From a checkpoint of a small transformer trained on Wikipedia: a variant of SOAP for these matrices.
Each number is 128 + 32 x the weight over its row's rms, rounded and kept within 0 to 255. Layers, rows and columns count from 0. Numbers have three digits each. The size before them is the row's rms in percent of the matrix's.

# layer 6 attention query, 320x320, rms 0.0833, rows 200-255, columns 240-319
092:165139111147132103172133079128139085035188159169081130091112185138144149080147102099131127117106158186084050136132142096155119158095167140119134182109172190081155149118121116084128110117143104131156085140193196173125066168101095103129127125
091:104094123158119109114120125082189095132167082141086080097165213103148104143162135109149110094145125096127094162102112154090152098104102156130162110154132189100139093169080147127237153133141113113081123127111117204169043119156091094172138144
094:155152094105179085073115171157165159076139161124109070173127104131125093093118089106127079176085099157161101139143145104142099085144102107115121128146149111102097183134212143107108112127145146108141098195102125130151113113147098113103162131
096:148131193159081109125195150183146146136099076130190159107154147127110132132183186124095112149197069142103131080084130192118158087169103090156107083121145134101090136078097140115180141169143171115089108113174143113140142096155130135139106087
109:111125204208142139135145118116152109141093097147115176128085188184218180131116179107092190134149106080087120053147134121118167088145142119159084073121132121119140098151128135116129143213126124142130139109115135179160137116129127110154154164
096:134136110166192101114137144156113125143190148129165081130188089113130129103126129093176069122173123161093156113114089119130132072157182094122111190151089175162105095125166113097152155129129155127061113132149092150122153110126158169146144137
092:150139135172076094088160183113114158118085171182190117105173193141141109083155135128108125192161142126126167087068175167118090091149136120142142116124130186101147156120114120098137155105149137155089144089154156148162083096119134140188098076
104:179081113144099169153116125133161135133109124142107124148030133123126126146162100139169177132190080120159152173120162123142114126128172128107067082089123123130121107069094164098195151136122155043155104095111147087113183064097124146102094129
124:148109121109107109117130151148154119119177066138103096071158123108082141140122172131126118141136084115140165130104154152123192139135054141137127098108104142112162176123102150120149111170100077163108112135094106129171086111161209202112115183
121:117128036155090137148128146118137173174128123127172176163113130139114058134172106155155116122131195121069128151144096126189087124148135099115154096125143157127174106124076101126119119140153183113161185158117088183153138143109146140165111119
122:116126116127138121114070107143193146092148101095114148131164187205120171152139135127121072107122064161144098143169119107088078124131176138114102139128097170075146176113103146167150074138046116105126135099157147169124048136144144117152132086
124:181162116106131133078114120172121138116141137134133142153115115089150098141073102095110156086118126208151129116238136137113160112095188074130114099127134141104105125151112137102115176136142162157200122120135141180064209149125103097096105116
116:137092138135145113199147140149140176132118114157169110081144150189169090125134139152068113074155136137149153122103173161114109155149097099124146104180078163162144145051092145148090055153153121161159130125072165105125124132098128120108149191
133:141209144161154157175144102136048117096066080073124095182082103162108163153160137186169128138123143135142099142142071119181122179128158156089179187108141120138139151135103152091128068077154105080130048142123175143097103122134118133109162164
126:154143176109134199121118146125082185097162104205142170120118117095134146124135101119149105124186159169059118147160138071101136132124080116120127216173143091141117096105150107160142098099064144084124132058179125172118135120188136146115144096
123:114116096108140116153137104126171158191160156189197150125162103132113087135049128124173167116173137156118140164136178148109165075148106157156120173113132148112136115200148137083108178116136143117069146125113155113110130123099153090117167162
117:114091111151058142111089159113178127118084123182147167121103119108142163152111120166068103119125144182152163136114070138092078153149148156136145190101118132110103094177124150021156159171117091136091175112081112119131135114096118136100115160
134:059060120074082163109198153098136105104136122125205129110162107095131169083101153167158191108112141119144122065112163141132138156131142121194085118125158139189145176092125104099137105083109138102086110082101172149147149099118128111142127153
123:109108157133113198153144099103123162069130123102143138068104160145145096130148037099045151121136166121134132120103173066221097163169061140109175104176135110156132176107154109165130185066156136166077114119095090090187160145125166091181083235
123:131139152118118139175105111171167140202130145150092111092124193094153156129139114161166159123129055126109129123089112132164134142125167132124078127117124142128063148146164174137065128151125097155128173120077135142143148113087174144141150178
129:127123109162143074126135112152107094105190137107175115118137143161090140093095145133141174153152085127105163130123147166102111113089131182133147108117076144135121144124131147157162091139162110138137145119117144123135192118080110101110126120
124:151126137181125134124185197107131118157060108102159130113111136119125095110132113170167074147096064135095134128106098130123158189050118152121128126137178147141129142161127213094121122098166165097100115128090140134143119090139200154130089136
128:142132147177158094158093087163169154081099125182082156132042092093177100135125106169116133120138098132144134122148123110149111102093116098152120110114112147099091170096113075090127068172136138127096138093125082106174193162211123110097150057
128:169118112120121148120063013093090132156106148104158123148135149103101159130108118127165106185197159135146115151133176119126158163177125123101130113141121127112159121143144144094091104150157112172169164131125143134104082125159148140167116132
075:160104132133052193129121175137158126189160139146131107133138175131123147077155141137062121161180083098139140079098205116083164111094156102133089126126105147132156163092117108163150139102194099134121115126110161125178102116138141073133136071
076:187125133155137118141141152172141111123190093120147127169114126107176080108107113134163081127108113129172091114129164132064120121175182184137095115143117126112127146154109100150166098172135126074152125107221090064129059111193101142119129154
080:185153168102171152103125156117065122092146077094119131172180034101143125097092152166165176137106115114073180148156145100147073159115097133109130111139158112128147090076133125153188136131101177119096158102062117083165157201166109113132199133
085:164138085016105126071135187124124122139154113082127140150111094112131109118081109165184123126044147163165116175155160138187063139126138112164190129145122144141126157088064167167152134104165119109120089178158098141100126141109135137118128125
089:154075084139110143154124128146166133082183168151108116106170155128163138096147135141137122102117069136099164056047185134104172097127151163101151125042133157122098132144130133100142123071135162105090121091063130195136133046181146103157103063
080:197132112094089084141108107135189174142117123175182075124090158094093103121113174101167141106113134171088117084127123174134120144138160194171135042140137169083136111166097143159164160156140097150202194131154144142110113097181158151099145181
082:150162151196140135107117094079108139093100156144100151121121111091108172162146143106087139089094142119139088153212140142124134140135141135103107160151106169093080189167135119189100112111123094113181088129138103173129116163135119122086099094
093:130140144146133126101155148161120080064113084100157145135133152109146169109175097115104173148129121158096116097127136184060129119084140146078089128071182186131102138125155124072129097156103132186108100131146155142172136132087124162049033088
086:134104111053097132089098126137107214162149151124119147127152067136118130163127117135211121152113119150186088176098133088123099163162130083130125123117112106140150140113163126143148114107143155088227115104118120048139126157099115119199134128
090:147140094060127122155128124112087123159096133132113150148139077103111082132083056145066151115079122166133116100163152096189106089067172144121129162115169095136109148161133138123152096116172132095165151149138120173102160130102077125128081131
096:180161120144117116124136151178140119126128089078163130098137123126173070149133101134103122176104062135069122088161137199084144120102107133112051101086171138189106093121134111079134104156128140155157135109141162111184153183107113066124130103
088:099131126151151117123176151119109122132146120152135051123129149083163186089122134081141200104131171160105159070155201161078129108089163115125093145150131204117147082129151122134133158109149115197162163102152064150132080152164095139118085155
102:165105121129134139130166063159079146089113148219137140174126086080139145128095148173123119116140170147115123113147169108110094125098198134129115158094101126128142155175124136150101206062118128137210161193164114156117141082123161098070125118
117:098101114070153169141145179117170155101135126120151052087118129116150104124142157139197144171114145150130091160183119132126035135114171067133134208105121119159094176085128120128115051095121137090185111108146141138082138182080092137129123082
090:132174118091143062078112158074110147122129154127136067105163206155138093115137093141186168124161105124153162094165144192116164137059085150215139118110155099092103109085119117131128149123076119172131106108098162141117049133144067098083100137
096:117196163179148198139114137214092085113142162076106123116140082106172095132149102118086154106075089136115145116139145100109154100079090173121118099133180134144091156095055105170153117152065106142118088148102079153175087235094156116163200153
105:121127067100145110088096149079133080102194130138154109168151049096098100107080100127123118137129161091136114122144136156158065116185169125098153173094096098110125140111133207117184149113177131036155089175059077163133132081104144144181100179
107:114119075132139124135110155113147149131133155139092149141119052139149140126167143087137142210125153096116164084135079150174203200121111104120106103135093136094126096126169168149046095075130086104093121131113158182150081080085190082101140116
101:158091125121146152142072147115084165083114135189108111137122166094156082172177137097116129125115089079049089175120148085147109158103149129116168137113058129169148026167080132140127072122094154102145163145161115142134139104138133122087124141
119:134160109094162114218090066109178144153145103127120121162143071156109132124119108127142155114106181102127125124185117117184176150107095131110112126132131109126120132078141148082082114072167105136098164141094128110143074121093060113110175146
146:060119145185121094070125155128120069143174147108141108127115152097135121123141177182173179078127160147103135086115104095099129159142147158171128143111163153135061154137087127128118156178163160208063102059070084116072078084022134171103158098
121:094114107135127086160136164142149103153095126058069105142136145115119142153148147192114106088094130080115131139122183134135169123134103099115156126175180151177166087133148094097138142119123118134102136112152169158178155193122078109106159129
131:132110095115128145102181123149195114112176153136079134157138109169150167131106110169158148155142118088113092161137224153092127145119151120089130102169070114104152123049114194182000101152121128132082126116092102183087081164092136123109127091
122:132190177112155126115128147155113179100115092101117121162151147097138112141118132124110141139132144145095146118144095106145089160114082156177136105145113111156176145113160104183136144108101137113135130132072100080156179153158105190074142168
138:067143129148117175135114082113153153079115102102111067148101107195128024131118108135117166118071091147092134142129171093125062121109122118157148189121108111147103163189181114158078146152178131163107139149140121125140139106145172103091134156
129:133102109164097176155153185111108135053087065062083143150141111138141048214179097150136135129123128095117127176133075128146109147066118150147169146081207136143098141104111093131142086163123086133129138147085144109114117229136125134216159167
126:157131070119129122105217161153116149117105151129181133068095091092193077075147130146137162181133156138151156119125064139097175158119120157128103158141113086090155172140105097124179089153167083144125088121125156099133133180096162108123079154
120:118161111146183129155144109131157113099099075114103128147128152064115180115106111150123125105156161173076109132179180169090108107090118161138170138184070130164058142127096120095126160126090135104112128172130132073091091148094158173078159083
132:132159156217159129107173115153084114084123114154118095178153145120177168076060159110125128142141094177123144138095135140088179155148115125136111144096161096120169191101128151149103191158177111108074140115100102146125128092090143059124181157
124:096105149150103136143113130150143080153070158090171116147154137187149155118148146182126090125142120135116102061086052102155130142159141182092118124061163110074080154077122124123096089113119196140176116080140134112137135190162176153084167114
136:127112072142160136122138122126135145153110125114150152136124117142119104122128064176114111088098108152137153146090153136166116120104175066177112109088068198184146115142117155160069125103139134135211137150145113135120097162111119144129162157
130:170154178110137102124140150089135157070080158135164164137158089143107120109138130168108162123092141102078085105142058090042111157110096180150094110098140113151148076129091121165129121131122083130129144074122120095062098177118127134101152125
# layer 6 attention key, 320x320, rms 0.0825, rows 200-255, columns 240-319
093:133102129157120195122134112150187126106115147115034148079083111143058132118148158112113136053155162117085075167146100114092105162120080134118118116154163146093100139155120149137146126118117110152088137113158142116119125120108133157102134114
093:122125135122122156125089121114171155051152108167156175118125132141129158160121173111143147164113211230144140090126121178100100108134190142186123169171141119044157156109156155123136125122112127135144118115100096197149184050113153151125140129
089:167153212178112121146139090181184126117068139136178140093098111139136103141155144154123195079182077139120092123075142122107123102140100108108094112097119157142076169141102107094137087161093159093130108066159114119124118136110108161079145081
083:114106118127179153086091140177075085144117141168105123159134161159151110055126113153067065167113103120165136210147139137093086106138142144081097095108120151167065130184111105056103155121158079124134176124177154170090117177105095140149092149
103:129134170101063097146129145087162115107105108218086113134176108193101121165132166108161146120176125147102115130138134106152095195145136132111132118168109124159127171152154129136103127138156124142129114161228104109172173128101107129167169148
106:150089104072131132127139120126132094078111158081101147127152134115129179100182175144134147158131178209136118075103163103182096136113145180116158136114133092111132106141152105110133199159072089118147167138126168149127110117163145141119134156
098:116102173157121127076133099079131058130204121145133121119167127158133056110154103117111134070137115141167132149140104169086194136136143118036093095128107148173185099154082115130127116152142052096115123096102157110151109154145152130184138101
119:085150143214128133107125159117160140176145144131170115169121162188110168047106141154155120147086122144153123084109121166133127056144093185077120126158096146133135089094185124075075147111123134075124140105139147098061157093132117155161116139
110:109095111108101081132155147119095163138143140153121162111121138109154114103147107125145144116146151184193146171073105100149048111094136064082179125141143128104124144142125108138114114154098058161097114157078153152066057156161099142173065113
124:121141103125120161144128207158142091134048185104152140125113196083171111156147161134113116174144125166142108103164139119130104123143124135137145148081153181114159142135147123049138120197134162178144138161072127105137104120077094075164106100
115:145179106120137072121110122102095144125150128102164149153121119147075148155106145160093116105095140203150094122144113103174159142108185119181109153141112102080147168159119132122119120170097182171111097097115100098090175177138101044109128133
129:078123130115125126112129159201155123167076129151099117078136101167082136080135063136127108084123125148153102133140124158133137099118139116089089158109163153142153198139111183151085181207172103079156187119095127106150118081169135113157091174
134:133097136125111108162114165136157123095144109151187160129155133135137128110116165104119113155131121110149173099114125174178129086127093141064116142198144066132174097156089198070118112119121138136211168176077138166086141140118179107193100148
121:119143187150173113135150186105103145049143052118090110137119136145101099111208149135160119131114127127138163198136120125152159158102113141164158191107159086121078153149079122106152088153080095133159137150130130134123110122202172149097123086
127:156132169112095136144188140108102130190083117194167137081098137098117080118100099133126150156110138125128133089087104071118052117130090178142113122102137065170081109100113128114155148156081069108121116133141186111164116166154184151183116171
125:162126174133156142127161151116057115153135095179122137085150164138121135122109136141189126091093152104109105105114156115161130056127149141098104161182088132121117178142160128146128156070080132109087184073108120079082168121067109171159142069
129:118149178125171079117181124120115134124111139159154128141127161112122137096138138168067123088167175134121139172146117137101125133158175173121126163080118086157163088167160162066084113142131106142089112159146117093129105160103123073136071104
138:120064069117137125111117149094150101114139083114148169145173189089142201131081120175159100092122134120146112072092183163129091126130148129174099130082141135189150147086139131103130099066072149124084191098193110152124146123115164147130138121
125:069104184139161077121148123125133093101118132112104168109152135161133117088153076120177170139141112082147085173095169117123050178111140113170131140118134117136095144102122161139157183098176097118094098081148120153109116100145095136173136170
130:113082118132109142121108138140049094122124163163079130133175061121101183104096141184140211096108054174129119140119151194123134112145134092107117108108132164082164127155135133069133169198182186120136174151084126111125171146131166098121113130
130:156125106143149123156129127107131107092177098141134125106146183157065147110101145120096160142127138138084132111161144120139157112115088131143179153160106098098137097094117083129147133128147152132152153043136090155041096109142112122148072139
130:140165148092097130155124114138117085181073158111151156226140121137122115081111094161122069116124128149099133115115097120178143146070178126108099136079180149125130082154116062068156111140086125163112095165189159128212107141184138123110130120
135:100124104122085136119084139164176131111159109156154155115063099179154152107124131122144153178167087136206109091147121100189123160076116094085103143075086117100129147123125130120157139135129091078070104138075135117169161139154175095104079149
132:148170140156116110184151063176144131149175102119164136124131196052068098090093135147040101139139174157125152181114165070177104133094188135079175123167137117152136112164103132149113135132136152149102167146129165127118158132119115128154115167
078:168126159165176142149103164143110105175153146117168186107119168086063171095139210143148147123110148158090126145067119137159095158128153156104139139102129083193088048082109130102138133148100083129132124182116088113154169123114120128126112126
079:109121118132104119103099129119122105114124163153201168062172139094171142131124119183187115066157094140091073084106081138099135110115107103116100105157109129136137152185110132119129145115234119116111135184091194198078172100078133137155163168
081:080125125125126096106114165117073139141143135096098123138113120169130125092167134060091115123132102106087106132143154115137139111132111186120147073142102142107101100082067161142106165153104124093141144177172198104092094168123129131179104177
073:164123116133144106076077146182115104164110150196183143144117148163185124131088102121098163125156142130141121143084200135104153065130101059159119083128127162177085121107133112175078156111091091146153099156097128136092073160111090119125054195
084:110153105178148095154089084111104143132140101116117084108157121107102123147140056123057131179143088109149159065097072135110111151161087105151103176149108145110108168099159120130104109133114157056147114148100132097177122147174115121103130114
093:074163088151178102130084118097074136125191087132088114126146161100141142142075106123141151107115113114193199126129138155118105064135129071182157121153110115151179150110108137108098092123206122128175112093049106147139154132162134092158156168
089:140075155111068092109171188089170126184146090178157124159140150162150088104116121106121192130137193124146102182134152132168120140112120113099095125191161182116142143096178081131122101103130178174146198111147109093059125094088103156099150115
078:155154105058060115151158101141060134162174106108158118136157143070099089141082169112117167079175132166121134167113142114158146083110104125132122117096088121140107138161146105121142139140152111163130184106115160037149105120179149154182150070
093:070130078161166099100122141124150141118171106090151093127106130118165167112148101128140106117171118153131163097134088144091134125074186099128177052116126198132103091074096172105097149095102178129060114133115147100180141157123165095073073143
084:121185181133135083107141118099118183105144080143105183114136093090064134091118158141125141092177128113142130139144130067174126141105102174086131095096194128139086162164115146156123132112145139172142134165110088103147103139105106194060132140
099:104131115156167147155114115111140129173146060173113109116142134133066164150149106087150109122133114102127199180044161143179149142082118167113142151139130115093146114148126129114071087138139156119137155177162085046165105130148167073166119123
104:096128154159129088164095154178122121103166031185128103125143120215094112140090156118125134125100157114114149142128135174157131148081147130180145161157165150113148188106090150160131100131100144126207185125131130142118172112174141151107155096
102:136151138112101124096140116177119136071167157152162202090082080133146123126107157155094133023112173188103148128118106071091120187052050102129091069099214139135130095153108106170135152131097067153121129135115131137188059193066160146120104113
107:132129095146151121147087110170083107126216088169143155116087153122166109106129190108122125123141106178141130078164137174153131170127144114125164180130120179144148089103143176090154210080119143099138106143140135147162115124112118110054110163
098:137122174123146109157147091116093077116192038154085190097144164112115182135122094155105104171144165146129121126114162124171090141086164129168126168129162108097128153139115145131121134122100099126106183151132149134163103104159135079109127150
107:107107141149123113172074160133110138139177074154072089152147149131145139118152171104131129166125155094107115130129121193176206158084126132141172093152107161093204101071114108115127114123142128120133140081123104143106143137174144168121165107
119:065106071074113142116141156088092101136168094072177126109166099111110079104150093145147131141118162148142167175101145101113157126150092136073168115145159159087123114159101047241103115139101034130169135144156162167202170129178132226171136151
118:088135128127144085132115094078134169139125144189166172119093117145142090195141152169147121120122176094087159173138096167189183141183124138167122107129158092121172190160103071153157105130137081138165104122047080178144155090104143079143156140
121:148161125153090107092127140167066147088127165169059130221121147174131139148117160136132106094131115121126176109096143110098087098138131081122072075114122120092123113104080114134217147187090127086104077103089163119116065183069149169103120043
123:133044031143130157120128120133093135101140108145147157147103129092123094157155129147125163159123107152150146112078109205107133144135120150158110094103079166070084089131115125130133142085138121176165150111133106158088123110163114155139101107
116:081148122188127138138139082140109114130138137128074128136099137124078150152092153132193119063130145111141138146132124097090111130083096096177183120138102178164106078076133120154115133144123156145093162142192049121145141111126130158036129164
130:063149166178128155128096116123103129104093104105079146174046115119088146146191185135080193123101109175100151195179096152085187125117175106085150109098119093143154131138153141100169102132085124124082164105155110175177086191132146153177160140
131:141134125096097164137133113069106168183111133207102162152097137153063177119110070155126143122135114183135134174100161125120098134127161128138156135158059131109130124082103034124136118151090100166141111124104114098121132129146109140137113077
130:157182138114160108178092151148150205178082103106170110110119126143093131162158108155110130068120070156099147130098116127138168123093121153144110089130136039163150118157080152184105142146125193042100118086140077105089093092072159178127150136
135:103131116185075149121074091117127136080115138149143130105105182188120145133070111120125146121137120185135153062086202076095139145139139125106195178126100128097114162115132129173134163208142142120180149125137123155073070081146233110133111140
135:082134133135110129122082156101102172039057095106103128138176149158168098182174172102118157185121171116113177134153096186145161125043149150117164143125146151175141117055154063107185111181148121123141073137126096082134123167178095128129150105
132:185183081161144096165179146131158167100123137104201129090134132136149089051154108122084092091135130107156105115183073126083133122099149125150093191122081106165121156136064107154148136115136101072162089138137152192110104126181118178108111170
131:174127062159157084138129064118143109132043135090136114159114112152119130134125181196171159133083142115096136121125158152139080137168143135148096094158108113121103139157098094126105137163120126094128123156118118125121129184090131107111138090
131:142201200160132099103079127089137166129114135183100138145176159130088156138093139113085146148073145139175114159129126183064115106152171089164100123102140131155135156080169142145147138123122181178088128128143128151130135115118119172070163149
125:122135107199094086194087109156122126073047161133097106133155145119113113166095132165137134150129160155103095127121079128193130134082106120166099124130156099131143175131081049116125151111104115139104130159146121147144181137080181116054148133
134:113068087197122093054120125141132154096160126138132126106200159165175134167123097074133133172092132140189153133150113042112126081136101069132149106103140182166140149133124106132114138118166108127173135142137144064152129062082143139186136132
131:113130134120124093076169127144176150098075104139126083139169143097097152177139139120123113106145098110124166139188118130043094143100138164133126206097113150141117094165091129093154122079146142122058093133111153109155122118147114128136128111
# layer 6 attention value, 320x320, rms 0.0889, rows 192-222, columns 240-319
101:083121144214143135154101037068126120127069158135113163145102135148107087156167158139236139173131132100132110114136103184155136081139154108157158116142114117166177125157116147134162195115143129075097060118130143132102084121165115159126132152
108:155121119146142106108119150141151145163134132117141150149153106155158151082131091089095120151107119118126093061119193073122132141160186142084198126111102102110145100105132119162156167147094057140085113108173131127107130162156160182115155094
101:097067185095114109091146119132103126148125143123105153121133130099144136086159089170199152132115157127154112103215159114098142108088115142110166110160131127162154113145156125101066176123141121147208128117186171138097071092166105122149097065
098:083126159139129195126133094150091186119106063224084125145079133153166116146157123124072116169219127178139148109157109048136113119122128125175142141143135133142178153158113121113099128155130216124143159137110121114178168158131134126123125158
093:178113153158181106116122101089126093183176144180140203143140149102168181126164140115215137150122142114136099125159109075112188072123160108126161157145127124150146140109163163166112134105077139097117091144186125119113067162126137103137101129
103:075202114143084156163115129138111187157103138131071127108173116123165105170120148123141105131120111134112148163159107118159106064163141058147146154120138090079092123160112114077141161124103125142059056139143097136150077097069092116158075127
101:167175166122131168126128160144157177109136100115122116091135165114138113130101125156046104113156101135124130124177084125074151114124130142126165105146115136134111079184144125075124169089167100100129085161075158109112140113165088134086083102
102:097067188146156038115142129147121169173128128119137107093080071134103099157150111116154106114126178147130113114124175111099137090051180122112085128095197064130137154100117155151164153114134108146116167125126149141121141115103080080163157155
095:108130192144118121178119114134136147130151139096128112154158108153179111102143095163083104025070189113153141143134138102192144065158192091102184159098136160151087097087134155147080133135087057119186124175085119137195105138107164161139139089
095:074095115153147139111132216083134065119106115155121148133188114152150123174091107115171178145104123114139102122127112075121070134112078139069166131141150164126124057094196089121168145130152048058094134113152132167116073133149159087139095074
103:140146142092135114182127148150171052116137176113153191114178112159166143145145109139093143138135148086095129171164065100171186177156125110088115097097174093161170123160080133037107133101111169132086218107046120137174139160126112080081148111
103:138084126170102225092140151211145104165173142144170119052134155140126152116115118060096112110145126084082147120104071167151104122095160137035108091128088155150170107135106184107076152104116101103174095184133140138046092121106120156112066115
093:097150122127217094143090106109125147131095147105123191123164108058119150114167049109112097172134116139144125133111121081150089118148136118121107072122093151122105148176150160128159168110169125124133131132126097171131091107145157134118129128
101:086098113135167159164129139087105143119177167159164162122094090168139106175110068116113140049090109098156121131089098139147131114128147128115155121132110167124080128108121114177098171204157068077049136119132113131209104105121190143125124102
095:143131105134099075143104169119137131135113103125110132089150092123134149140118160156183150144099113122151124092119141179104156122210095118120116138152123090145138105090100115180185133146102168129124119115150083174131138136101112111127130150
109:138132094103072135146132148139187106106117068091101104059155160168179163109143031156111083151193150181068161115096095185144098134152148213117201160133064043151138164124096109104194122080096151143129143137145088160123128117126117139154173148
105:139130150116179048141139120104089150082140134093122116155077113155147122108106136163130153183163136181115149113125155123096054096131133138100143141086162079102128142164047092185091129165090158138145120133050093151100125188155147200128136072
099:136099153120135157111144110144124094109079100129119136100162176080142140109167122105106122133161175181119183119138176106123112138078142101139186138083123166155104146164166110131094159122088146176148125138113080111105121115155116127109129125
107:172103091106169150079081126148119113123136093142184158109133177162128086123076123145194105178135160112146136144119159124104151151096154141140106066138120097155180141135057105162160169116133119116199089097140136108147152130152146148118156092
106:132104116158102105138171122129162156145146206113131071129069098162129118083158133128151196093139085078175114112086131155116110118139103183125156106152123174095125113094165067128135081127075131115076082146122144092148141152133095148148136085
096:142178160154183131098100093113146176115123140106133093100119159136123124164119144209190176134104096136050173121167152102147091188117118168163145143169165094063110177145192131173140149126204132127029118160114115160088114143144143198113082128
108:119047184112150180170129067152139167120069075124148118073137112085122144161086131126144162114092148160112178141161154121124170178124132144114106149144109119169106094147139136174149107148135176102119156147110103143032116134145158170116177087
099:100192071100104162119181144108162132079091174032100129152018153113113153088119147154136104165110161101129174134075155114132117162118102185088121118144173106097153141192157091131164164169139042157120177132177109115187155108167144129097088166
098:128127157180099123198168197083144129151119136152136090174137131065092028174102131112124143089090151140080114140155132161075104061083155167147120122150125106107153140134105208130113156177141102155084125098121155129158144091145145151127107129
100:129142120127174145126134168117169161137188100135134119076128159049126156192184149131106094066144131190076135124198140112159134110157131147076138130166190119126182115145132076063178106088132138151180105113133153141168147136086133171125156145
110:082139067119121179155132177171176143100079145090133096083153106135140163132184194140083178120105103165107102094150155095099112133129131104130168094101117171125109149139190123113080154130168150217128096134126129104126090161113102115119128148
107:120108120088148095176113101174151104160142091136097152159144062157114174150122111143105123133144138144092139116138093074127129087164104049078163148129121144132153133146136100129119124081145164170188106103086090124166142115154125164137212099
110:166104059114140110131185117128084065133098160113161121154130065155161167104136133102146111065044148071122173064050101144142087117131140138118178136185086125154147160110153174120093071134080095150115087101134133143138157162124096119161076110
105:148156085186121115121111108087128079107170097072155146141139112086156114112136136143135139116150076164149077137124077144128129084092157125174132117113121132070122134071118128155148124191170162115128144150095119117123111165114127143131173145
102:134134109109105158084153174117158148142076120114133137074189093112129120115140103142109133174080162150077117108119126153148126123143143127107106139172158179113168133139173161080147115077189106164240187100145135099157152110083123098084163156
105:117178131118147130178116100116143111111101130080134073141143115173140089070085129144096116109133119127146123102159127107131174108155153180089201151129116121083125171205140115173050116116141116120120140097079083148160110169113123173127161135
# layer 6 attention output (transposed), 320x320, rms 0.0861, rows 192-221, columns 240-319
097:116104183158078124082094158113178070107161102141151121121112130138170178137084074092113128154096108125079100151138182166120084126118174131097115156072188145152153115088127210138174108191124150141089119154176108170113108120165102162110127113
105:169165089137107121091118139126163162137109150132138172177142077092085094156171151075163179121148115154164122156131093106112123099148106102102147107128111160160087127111109123189105122147209077162119065091124148153142135090086150193113060126
104:145157074195088130146143108134081139105100087118132071116131176075106100176133125083115102102137164177088140142070138133175139145146117109133124123150136134143129103150145132121136068160178156133137044160094079173202161129127070097181154115
092:073064103129105185155138099160132098115137143148122134157098149102083125114105113158169136088161103088083105132151171108077099103139140095138081156158154156118113165145131107121133105067153089030168158207098156130080152100158114109149137126
095:171189055114089131132108126159095112158119128124143098094115118134061129155162161159097166120090119124165129115159150150098152101134097130107136114119189085133148112207152126192136103224092165139132046107158073116136147097107080096110143082
107:134186147063125112129145051143105148102148107159143069199151152125140187067153142128140110144118068133148109125104158126064125128098130151125116094130124109108131158113121180131120107124173159121165122137172145123080162139120102157058134093
103:112104092130117132101118099101122149112137176175068151109124150185146117144133103079149132150124161154072072154105123112126109122138130121141109084149111167111154134134180118182091113187148125171137195110126186124088103167189149193119156208
105:072116132152111119149097125110151148063137128101121109132169130178115123186118160142176145154169097135140104127099120100129140138144111121085135151182189179146114088167119086137134115136100144066139104163179197105197164085064096119182150080
093:105116135125151101128070125149134133172137112121119129117080079150063139119088179131116124126178194083118126082087153149136113159123130084100125126172130192113154142077107142167155089121155138112163132117133121137137124141146126110109171129
099:127155142158119116185133136164121128133115169143134171134147142138092151124095208076151139147179142167084146144187168143185190165172159101085172100114082125095129193134118084135140143127169097123155122086155185165160132121113125151108122104
096:122084142133045115182117184120145157151129082156136158124128106094132140114129169142136108076108088107137120133093107118174152158134111077130095097136100095128101185135149122149096148126174133100110141177075148054127173205094221115100180096
104:193107082162176097131112106141111072167087110164077167134096168134097113157095102168153103103099104157112107124154117126139136101149127118202185085055144153118128150140132122119138110197126158149140114098134101135115137172136201178186195133
095:154176191169091178146118140116110085090152070158149137115158135157074134098205149122126137129067089094143134167149137155086124118085163187125113124135141168111141164109100144115159096182165079194165159079148110163079071137214106053084190047
099:127100074109101074131161150109142152192148123135084169080138166115082127132175127174144138184152060129146137094119134109112131103125223129094139077130087099123171125162092166039149097140126162074167141153142110157088104196184109192160133095
092:115118080104098172074117129108150124137187211108098095126149126165139140117090126151056169145148098086139162099140147107106127155084129125150170155114073108067156129142129114131054117203104150118073131113181129112153125095120124127076144123
107:120104143113114108155105107121102148145099115138122126156174113163125130109113132091134158123145102123152147089192098126086140107127128109123124135149156187064134117159158175188123128103139112177087217123116138111125079101127130128147162130
103:099167120119119182107115136168162165132128103120173094146101104116149187077099089056108124166148150142126131111137116107131154129121117091102133128181122062106132174101126118112197114067102078087107147149118111077142087149119055099142123040
096:159111140170153106190123115139114096073126142101170114097100146174119160131179124188118096172128174139172123150157052108120192123094099131190120101135097157090114085086118128133116088101097141142096135147097181100103042090149155125097105055
104:120134118154131063159165163067145164159113111047063114081062132139084102122185135103146117112145102125167188141162122089114133121129157134138163177132096116118105167126139212147138070156132115067037113156077095102155097126106114147163160116
104:090091146119084110094143146140122142156106135112117142134161128089125171118113154145130149142160097156100170137068157078126072168113053073117144157133079111125110049151144117123212151065138116189189176112097098141145105110071129154156069144
100:103111111111116136115129132134142095150105078115163117137126093107109157120214140112164097092124112102106110152131042140151131094128125100138141138156077105127180091136100090113179138116108103124146143166191159141157096133145151063124118113
105:151133062109189124122136170106113112136143112194108144139151084212095104084161179124170141109136111071170110111170118110145094168145107153105124100156122158130067131135134133133128188081091094088159092167148086109195079095070144090148132085
102:156173103142115101113136131134091066111094126079166130155156119038127170129072063130092146081085136191124117137162151129063133108159106165097152149136120097136106107120129089151134131088089129126109171156147130125087099149018060089184100071
102:185127083188091113124127150109089097156106152139124124101147171096124166107164145059131082145157156070099150152114089124163123121192107168137096094113141192139180097077108094128125128097154162117140128122134131156152158164045085171116117100
103:142078096199062157149118129147149126152126133139142083123060127199153171117084135142118158150147091171208135170155170132129178147082139088111114120164088136085108082158157098180143157141146158146124091183134199102142135153160082128128194173
107:108104150165136153124192092179147118093176099079135154135115110121131101114130168174084096118133140177097114148075110120128125160115127128165000111155130154093140098120119153188106116123134136172150137080173175133116189106122209100196065099
107:130150118092140142087197130153109110038174079085140131152101099153135163141112098146148080164124124129136100129145143110096130110122139070167131145146128183139082146121124115065182116102149116084113129131074108125140100096164123102036117175
103:151147206147167155096113109119080074208137147119160154164122148039142065102122113152095128110148116156138104073124159170148121100145170091145120150108104128080126142168124112112156162171137165141136112094121113179157149104048147147114093122
104:142113143131127137086078120142107139065170149198076110108124127123117172144173144100082128162147160125148181097181124124068105124147203095160131066076119128135177121145122171139146145085134066125094108127186143133073173125120129104105127156
099:178088162142160103184134152101143069047180137099108176130168151125178140122123131062084122095109150064115107095108097133116096129074124165110139155101075164122160156131118113066159106140088129103109116126049161148122117185111166143148155128